{
  "n_layer": 14,
  "d_model": 192,
  "n_head": 6,
  "n_kv_head": 6,
  "head_dim": 32,
  "d_mlp": 768,
  "vocab_size": 2633,
  "activation": "tanh_gelu",
  "norm": "rmsnorm",
  "norm_place": "pre",
  "norm_eps": 1e-05,
  "positions": "learned",
  "qk_norm": false,
  "attn_scale": 0.177,
  "bias": "all",
  "tie_embeddings": true,
  "parallel_block": false,
  "extras": ["capped logits"],
  "init": "normal",
  "init_std_qkv": 0.0216,
  "init_std_o": 0.00408,
  "init_std_up": 0.0216,
  "init_std_down": 0.00408,
  "optimizer": "muon_variant",
  "lr": 0.0101,
  "lr_mult_o": 1.45,
  "beta1": 0.95,
  "lr_head": 0.0152,
  "warmup_steps": 200,
  "schedule": "wsd",
  "decay_fraction": 0.851,
  "decay_shape": "pow",
  "final_lr_fraction": 0.0,
  "batch_tokens": 65536,
  "seq_len": 1024,
  "doc_mask": true,
  "train_tokens": 253900000,
  "steps": 3875,
  "dataset": "wikipedia_en"
}
Each number is 50 + 15 x the weight over its row's rms, rounded and kept within 0 to 99. Layers, rows and columns count from 0. The size before them is the row's rms in percent of the matrix's.

# layer 3 attention output (transposed), 192x192, rms 0.154, rows 20-31, columns 128-191
118:27 41 57 36 61 54 63 52 59 49 50 92 34 37 61 37 50 47 71 45 60 43 83 57 49 83 73 60 75 46 31 39 52 66 62 43 54 66 55 57 43 58 50 54 35 41 46 24 76 77 57 59 21 59 34 62 44 39 38 61 49 42 38 28
091:28 89 46 64 45 75 32 56 54 83 56 59 44 52 46 32 37 28 41 55 22 45 24 59 60 57 65 47 25 48 44 48 63 60 32 69 41 42 47 41 37 38 36 43 41 62 38 35 30 47 55 71 55 73 45 50 39 09 37 48 62 55 48 40
120:41 81 67 65 47 32 46 73 60 38 64 28 52 66 74 41 53 45 51 56 12 53 36 60 58 71 53 60 24 69 31 18 74 69 44 66 37 59 65 50 38 31 50 67 48 41 61 65 28 45 32 56 67 56 35 25 48 41 48 77 54 61 52 48
098:13 12 55 20 58 47 65 33 35 56 43 31 47 83 71 51 53 68 42 49 47 77 81 56 54 54 46 46 53 37 60 32 51 64 56 44 49 50 41 52 49 68 56 52 52 26 38 83 85 65 63 47 49 43 53 57 52 59 43 53 50 47 45 30
114:58 29 26 25 67 54 33 62 66 49 81 71 65 53 26 68 75 41 60 46 33 52 40 45 37 68 62 49 50 36 52 63 31 62 41 24 28 49 50 60 46 47 49 71 52 32 53 61 78 67 67 21 33 82 36 64 49 53 33 41 49 07 76 49
095:57 22 38 67 51 68 62 55 31 31 53 42 70 46 43 36 39 47 35 25 66 52 39 52 32 63 22 44 80 50 60 68 51 38 36 42 62 46 54 37 01 67 53 45 43 90 63 95 34 60 46 13 48 61 52 41 42 79 48 68 29 68 58 51
136:75 61 44 38 56 55 39 50 42 38 59 50 50 54 17 45 08 54 71 50 60 56 30 31 46 36 66 77 55 50 38 61 64 31 30 40 52 34 46 28 55 45 54 42 27 77 41 34 49 66 46 68 40 56 41 50 59 40 53 43 12 47 26 33
107:19 55 74 50 57 31 61 45 50 70 47 57 61 60 55 22 50 45 62 49 46 46 64 51 51 48 37 35 56 51 45 52 84 26 67 77 41 62 52 33 46 42 42 55 55 48 43 36 29 68 46 74 66 39 45 31 27 33 67 44 50 68 53 30
104:36 58 13 44 54 55 49 34 71 45 46 35 69 73 56 58 46 35 39 58 68 37 44 81 60 23 56 59 16 61 53 30 41 47 53 42 38 53 28 41 97 38 63 76 54 35 55 62 59 24 55 52 74 62 47 67 49 59 62 28 49 47 41 53
103:56 22 68 48 35 47 63 65 38 36 39 49 64 42 64 35 80 42 41 62 70 56 82 48 37 24 51 52 55 36 58 63 35 61 82 56 58 57 37 59 48 68 63 53 44 54 67 67 51 50 20 46 49 34 40 64 55 66 81 41 70 22 41 72
093:56 38 63 72 29 23 57 60 56 35 45 39 59 55 61 44 57 56 48 47 48 34 23 37 51 39 66 38 46 79 47 36 31 64 50 47 40 42 17 58 42 57 51 76 70 51 44 23 42 53 46 19 65 37 50 37 66 51 52 28 55 71 49 64
092:40 16 53 51 43 43 63 69 35 25 51 38 71 44 49 78 65 44 37 35 49 58 63 58 59 39 47 48 73 58 52 57 32 49 45 54 57 58 32 37 38 59 29 58 64 44 51 16 67 43 53 47 33 44 56 40 56 60 62 49 31 73 51 68
# layer 3 attention value, 192x192, rms 0.122, rows 21-31, columns 128-191
095:72 36 47 45 34 36 55 31 34 46 44 43 53 35 45 46 36 52 57 34 58 46 55 37 45 62 18 43 51 20 61 59 45 67 81 46 42 82 41 61 49 34 55 67 44 56 53 27 40 19 30 49 65 60 32 67 53 61 22 48 22 09 73 70
114:34 22 40 63 47 64 46 59 44 62 48 53 53 46 46 66 41 46 39 56 16 58 57 43 23 32 44 42 59 44 62 79 19 53 72 58 63 71 40 69 55 87 50 48 79 43 54 23 52 63 49 35 43 40 42 59 47 67 67 40 45 12 66 68
100:59 74 44 50 61 43 24 32 44 81 62 98 44 66 37 54 40 61 45 49 60 19 36 24 51 33 30 54 48 41 42 61 40 42 41 40 37 14 57 35 54 33 51 30 37 73 30 37 29 60 58 29 72 50 57 36 39 61 59 37 52 78 48 63
096:73 70 65 55 40 43 41 61 43 30 59 63 38 49 72 44 65 50 53 68 51 71 63 54 91 33 53 69 43 36 40 21 59 71 64 53 57 63 47 45 51 68 52 44 48 66 69 47 48 44 78 71 54 52 45 36 50 60 75 75 55 61 47 45
093:40 63 72 59 49 43 44 65 34 60 50 63 40 54 04 69 58 70 82 59 44 26 47 44 58 56 49 45 27 60 35 42 54 47 53 37 41 40 28 71 71 44 43 62 50 57 31 28 49 73 45 48 44 47 48 50 60 32 52 64 65 68 35 52
128:26 67 49 67 47 47 51 20 70 59 37 44 42 78 62 79 63 44 43 59 84 47 47 81 61 48 53 44 34 56 63 31 32 64 51 52 85 97 39 64 55 37 31 64 73 56 47 60 68 21 60 25 49 47 76 74 30 49 52 67 60 22 85 56
104:51 36 27 63 61 72 25 52 59 45 45 38 62 26 76 65 54 54 29 46 63 34 54 41 51 53 44 37 55 77 56 34 35 57 38 52 64 40 48 62 60 77 61 55 63 43 60 51 27 56 42 16 18 52 52 45 46 64 29 31 70 23 41 60
105:47 49 64 73 60 69 74 53 35 42 44 73 47 19 40 41 62 42 65 56 78 60 55 53 29 40 56 55 48 41 39 63 32 38 95 36 93 49 53 30 10 31 44 28 18 59 41 49 31 68 48 27 50 40 52 35 41 46 53 50 61 50 66 57
101:43 58 48 55 43 52 63 58 51 47 65 64 43 39 52 53 40 83 52 41 60 45 41 34 64 39 59 41 60 50 41 57 36 28 18 37 24 33 65 14 52 43 14 53 81 55 35 47 40 58 52 58 48 38 64 43 50 58 63 27 43 62 39 32
093:49 66 40 44 55 45 43 45 55 74 67 52 27 24 22 33 64 49 38 45 45 55 50 27 34 46 34 69 63 56 66 85 69 30 46 68 68 32 77 21 33 43 34 37 25 31 60 58 64 43 36 33 59 57 51 44 18 53 22 64 55 25 58 42
091:60 56 60 25 53 44 47 61 51 68 51 35 49 17 42 26 52 57 35 76 22 63 38 34 34 38 54 33 65 51 36 21 70 48 31 53 23 60 62 65 53 44 54 66 27 51 69 90 42 86 36 55 49 64 73 29 70 63 59 40 65 59 25 35
# layer 3 attention query, 192x192, rms 0.107, rows 32-45, columns 128-191
116:29 40 47 56 45 62 67 64 40 93 42 62 51 42 74 70 50 45 61 40 30 54 21 50 34 08 66 44 67 44 56 22 68 72 51 23 57 57 49 28 64 69 71 24 75 35 53 47 72 40 66 44 51 65 73 46 42 32 61 30 47 53 37 71
132:75 33 60 52 60 58 24 55 62 35 48 42 49 12 47 50 40 35 34 27 82 38 47 56 44 46 57 72 52 66 63 46 47 35 54 32 56 56 48 58 93 27 38 40 25 45 35 23 54 66 71 52 68 35 19 48 41 34 54 53 25 72 49 24
111:61 74 22 63 73 70 66 61 19 31 34 39 66 58 61 35 46 49 46 24 64 58 61 46 61 71 49 66 54 60 59 23 31 64 45 67 44 25 29 64 44 58 56 16 46 30 60 37 55 67 27 53 53 41 38 41 24 48 55 57 40 41 37 46
127:63 26 28 61 56 75 91 61 75 69 49 50 47 44 74 83 56 50 36 46 60 40 36 68 37 42 40 33 54 54 68 56 35 50 48 40 44 28 56 67 47 50 40 54 55 46 46 67 32 32 43 25 59 48 37 67 41 54 41 43 44 63 44 60
121:48 64 60 67 71 56 65 69 36 40 44 44 36 19 21 62 39 55 67 52 31 49 46 68 69 44 41 26 64 22 48 39 43 35 48 39 62 83 55 52 54 53 39 66 37 61 44 21 49 55 50 47 54 62 36 52 41 52 83 35 49 00 32 38
116:25 66 69 52 54 34 62 44 46 60 44 53 50 57 69 63 75 53 50 30 51 53 45 63 33 64 49 70 56 30 51 57 48 72 41 30 39 80 39 48 46 82 35 54 44 57 56 45 35 53 61 45 89 58 43 62 63 38 63 77 71 44 41 39
127:40 63 37 75 26 50 65 38 39 64 61 50 41 36 49 48 33 14 66 48 26 40 51 44 24 41 28 37 77 58 41 58 48 47 62 50 86 21 35 40 87 73 44 47 42 50 23 54 48 68 46 78 57 47 41 23 45 51 47 58 79 40 52 66
146:64 42 30 45 83 62 72 34 79 52 42 43 59 21 48 57 38 52 61 38 52 49 49 52 55 66 39 47 34 40 63 52 42 68 79 42 55 13 36 59 52 55 31 26 27 26 31 57 62 28 42 39 54 41 50 70 49 38 29 61 63 56 52 46
128:75 74 43 52 65 42 62 27 65 48 59 31 39 42 56 41 40 37 55 16 47 34 61 52 49 38 47 34 58 69 39 59 53 44 71 43 55 65 52 88 79 55 57 30 40 00 86 25 61 61 52 63 51 63 55 35 42 60 39 31 52 60 61 55
127:54 58 58 17 48 42 30 66 45 39 28 61 63 60 75 40 64 68 44 37 48 19 14 37 43 48 65 69 58 25 40 28 26 47 78 56 46 49 44 34 41 21 39 46 35 37 68 57 73 49 61 62 64 41 53 59 27 28 50 47 30 58 48 68
125:39 50 57 57 46 76 48 78 46 22 36 39 67 56 60 66 85 67 49 34 33 73 32 71 70 44 49 05 47 44 54 49 50 51 52 35 22 42 61 55 62 65 26 40 29 39 75 35 39 40 29 63 43 26 26 63 80 74 53 41 66 50 70 51
116:41 29 43 20 35 39 45 33 51 57 56 49 54 66 34 52 38 45 54 45 31 45 59 54 45 49 49 44 71 62 53 71 44 65 49 48 45 57 28 60 45 83 21 41 54 34 58 35 41 71 73 59 34 20 61 34 73 63 40 69 41 55 69 79
104:30 52 59 37 36 69 49 62 62 62 51 49 49 35 69 46 36 36 39 59 70 68 30 53 46 20 55 54 34 97 34 56 48 67 20 67 19 54 11 55 52 65 35 56 58 49 46 25 59 59 47 49 65 42 47 05 41 21 56 57 49 62 40 85
097:40 45 31 46 57 78 36 17 40 63 43 45 50 54 45 67 46 40 38 37 44 53 55 55 49 51 57 30 61 34 44 31 88 49 36 37 52 42 58 78 31 49 30 81 72 58 24 68 63 43 57 30 46 41 45 66 53 30 27 49 45 51 43 46
# layer 3 attention key, 192x192, rms 0.101, rows 32-45, columns 128-191
110:70 56 47 60 38 28 32 39 36 23 70 26 35 61 37 52 65 63 10 37 49 54 52 52 77 68 23 74 64 59 47 63 15 24 23 46 57 29 41 51 73 61 39 77 49 33 77 59 41 59 43 78 70 60 31 66 75 70 61 81 52 38 50 47
110:41 64 43 86 55 45 44 51 36 38 48 57 24 48 52 39 44 42 40 39 46 51 51 57 49 50 31 63 51 54 32 65 64 37 52 49 78 62 37 19 71 54 58 44 45 53 61 54 39 45 22 60 55 59 79 90 45 43 57 45 86 85 39 69
104:44 52 61 48 37 47 55 45 44 70 13 29 35 55 28 35 40 82 54 34 38 56 32 63 45 55 53 57 53 48 29 84 49 55 69 38 38 56 63 16 46 57 34 55 36 49 38 42 47 60 48 28 34 53 28 50 58 59 47 63 47 42 36 46
117:52 58 59 45 51 52 35 43 28 45 44 55 57 39 53 66 48 53 39 48 73 42 78 18 56 51 64 71 63 72 50 53 84 42 43 45 48 81 49 48 49 59 60 46 41 55 46 44 41 42 45 26 43 40 28 40 39 38 82 62 57 59 43 37
108:61 51 49 48 29 41 12 53 44 29 77 43 25 43 80 38 70 61 22 40 21 67 43 35 43 20 51 81 62 59 60 57 62 42 13 48 48 24 50 67 72 51 54 44 53 54 62 59 48 62 50 36 37 49 62 58 33 81 44 60 22 34 49 41
119:53 57 54 29 52 53 51 53 67 54 13 41 31 56 43 77 57 68 58 82 61 34 45 50 21 43 40 41 68 42 28 59 70 36 33 74 37 48 60 55 39 49 59 57 51 59 56 56 44 30 53 41 35 59 57 37 35 72 61 36 54 57 67 25
118:62 63 66 71 57 50 35 51 33 55 39 44 78 38 45 57 67 65 61 37 49 67 40 42 54 47 77 48 82 65 52 35 59 49 50 51 41 72 60 73 24 71 38 49 59 24 45 82 37 62 45 54 85 85 59 65 65 69 63 37 41 44 14 60
121:47 48 62 62 86 66 55 50 23 68 64 60 82 36 39 51 33 45 44 49 34 50 48 38 48 33 42 60 84 42 24 47 30 49 44 45 61 72 53 47 47 54 66 51 63 45 67 50 41 58 22 42 38 67 37 35 55 35 56 38 62 66 21 44
118:49 27 60 53 32 65 70 32 55 56 29 32 60 23 49 67 58 56 50 47 53 31 40 61 45 87 51 54 56 45 42 69 52 37 18 15 58 72 47 22 58 51 68 58 79 69 48 47 45 42 48 52 55 73 53 57 46 26 38 50 48 59 34 49
119:47 18 43 55 54 49 50 56 51 53 71 69 38 49 33 50 52 46 48 28 54 37 47 72 32 76 55 32 67 86 50 55 43 11 60 61 50 51 65 57 83 57 38 58 60 35 51 47 36 39 19 22 34 67 61 38 73 53 47 61 69 55 61 38
117:56 41 53 40 49 56 60 41 67 48 38 36 43 54 69 37 51 33 23 61 57 42 50 58 64 38 57 63 42 36 64 41 57 22 32 86 66 73 77 53 64 22 69 74 56 58 28 39 73 47 67 45 74 38 67 44 24 50 31 58 39 82 48 66
107:61 50 39 61 45 37 70 53 56 41 46 69 39 52 55 49 56 49 84 52 48 76 61 49 66 51 68 07 52 61 91 25 26 51 58 57 67 66 73 49 55 43 39 71 27 71 59 52 58 42 53 58 63 77 66 42 31 53 58 35 43 26 40 83
107:65 48 41 62 40 66 63 59 55 61 59 47 39 44 50 31 39 40 77 26 40 50 47 38 57 68 57 57 49 28 54 56 14 53 61 43 48 62 64 26 67 23 45 73 39 62 46 69 64 57 51 74 60 47 64 57 44 83 47 32 31 54 46 62
105:31 54 60 70 51 63 52 66 64 22 59 58 41 47 60 60 33 57 59 45 41 54 63 30 36 50 52 52 45 48 40 50 53 51 39 19 41 65 47 41 39 51 60 36 71 55 56 74 61 29 82 25 48 44 46 42 57 56 61 51 69 65 63 52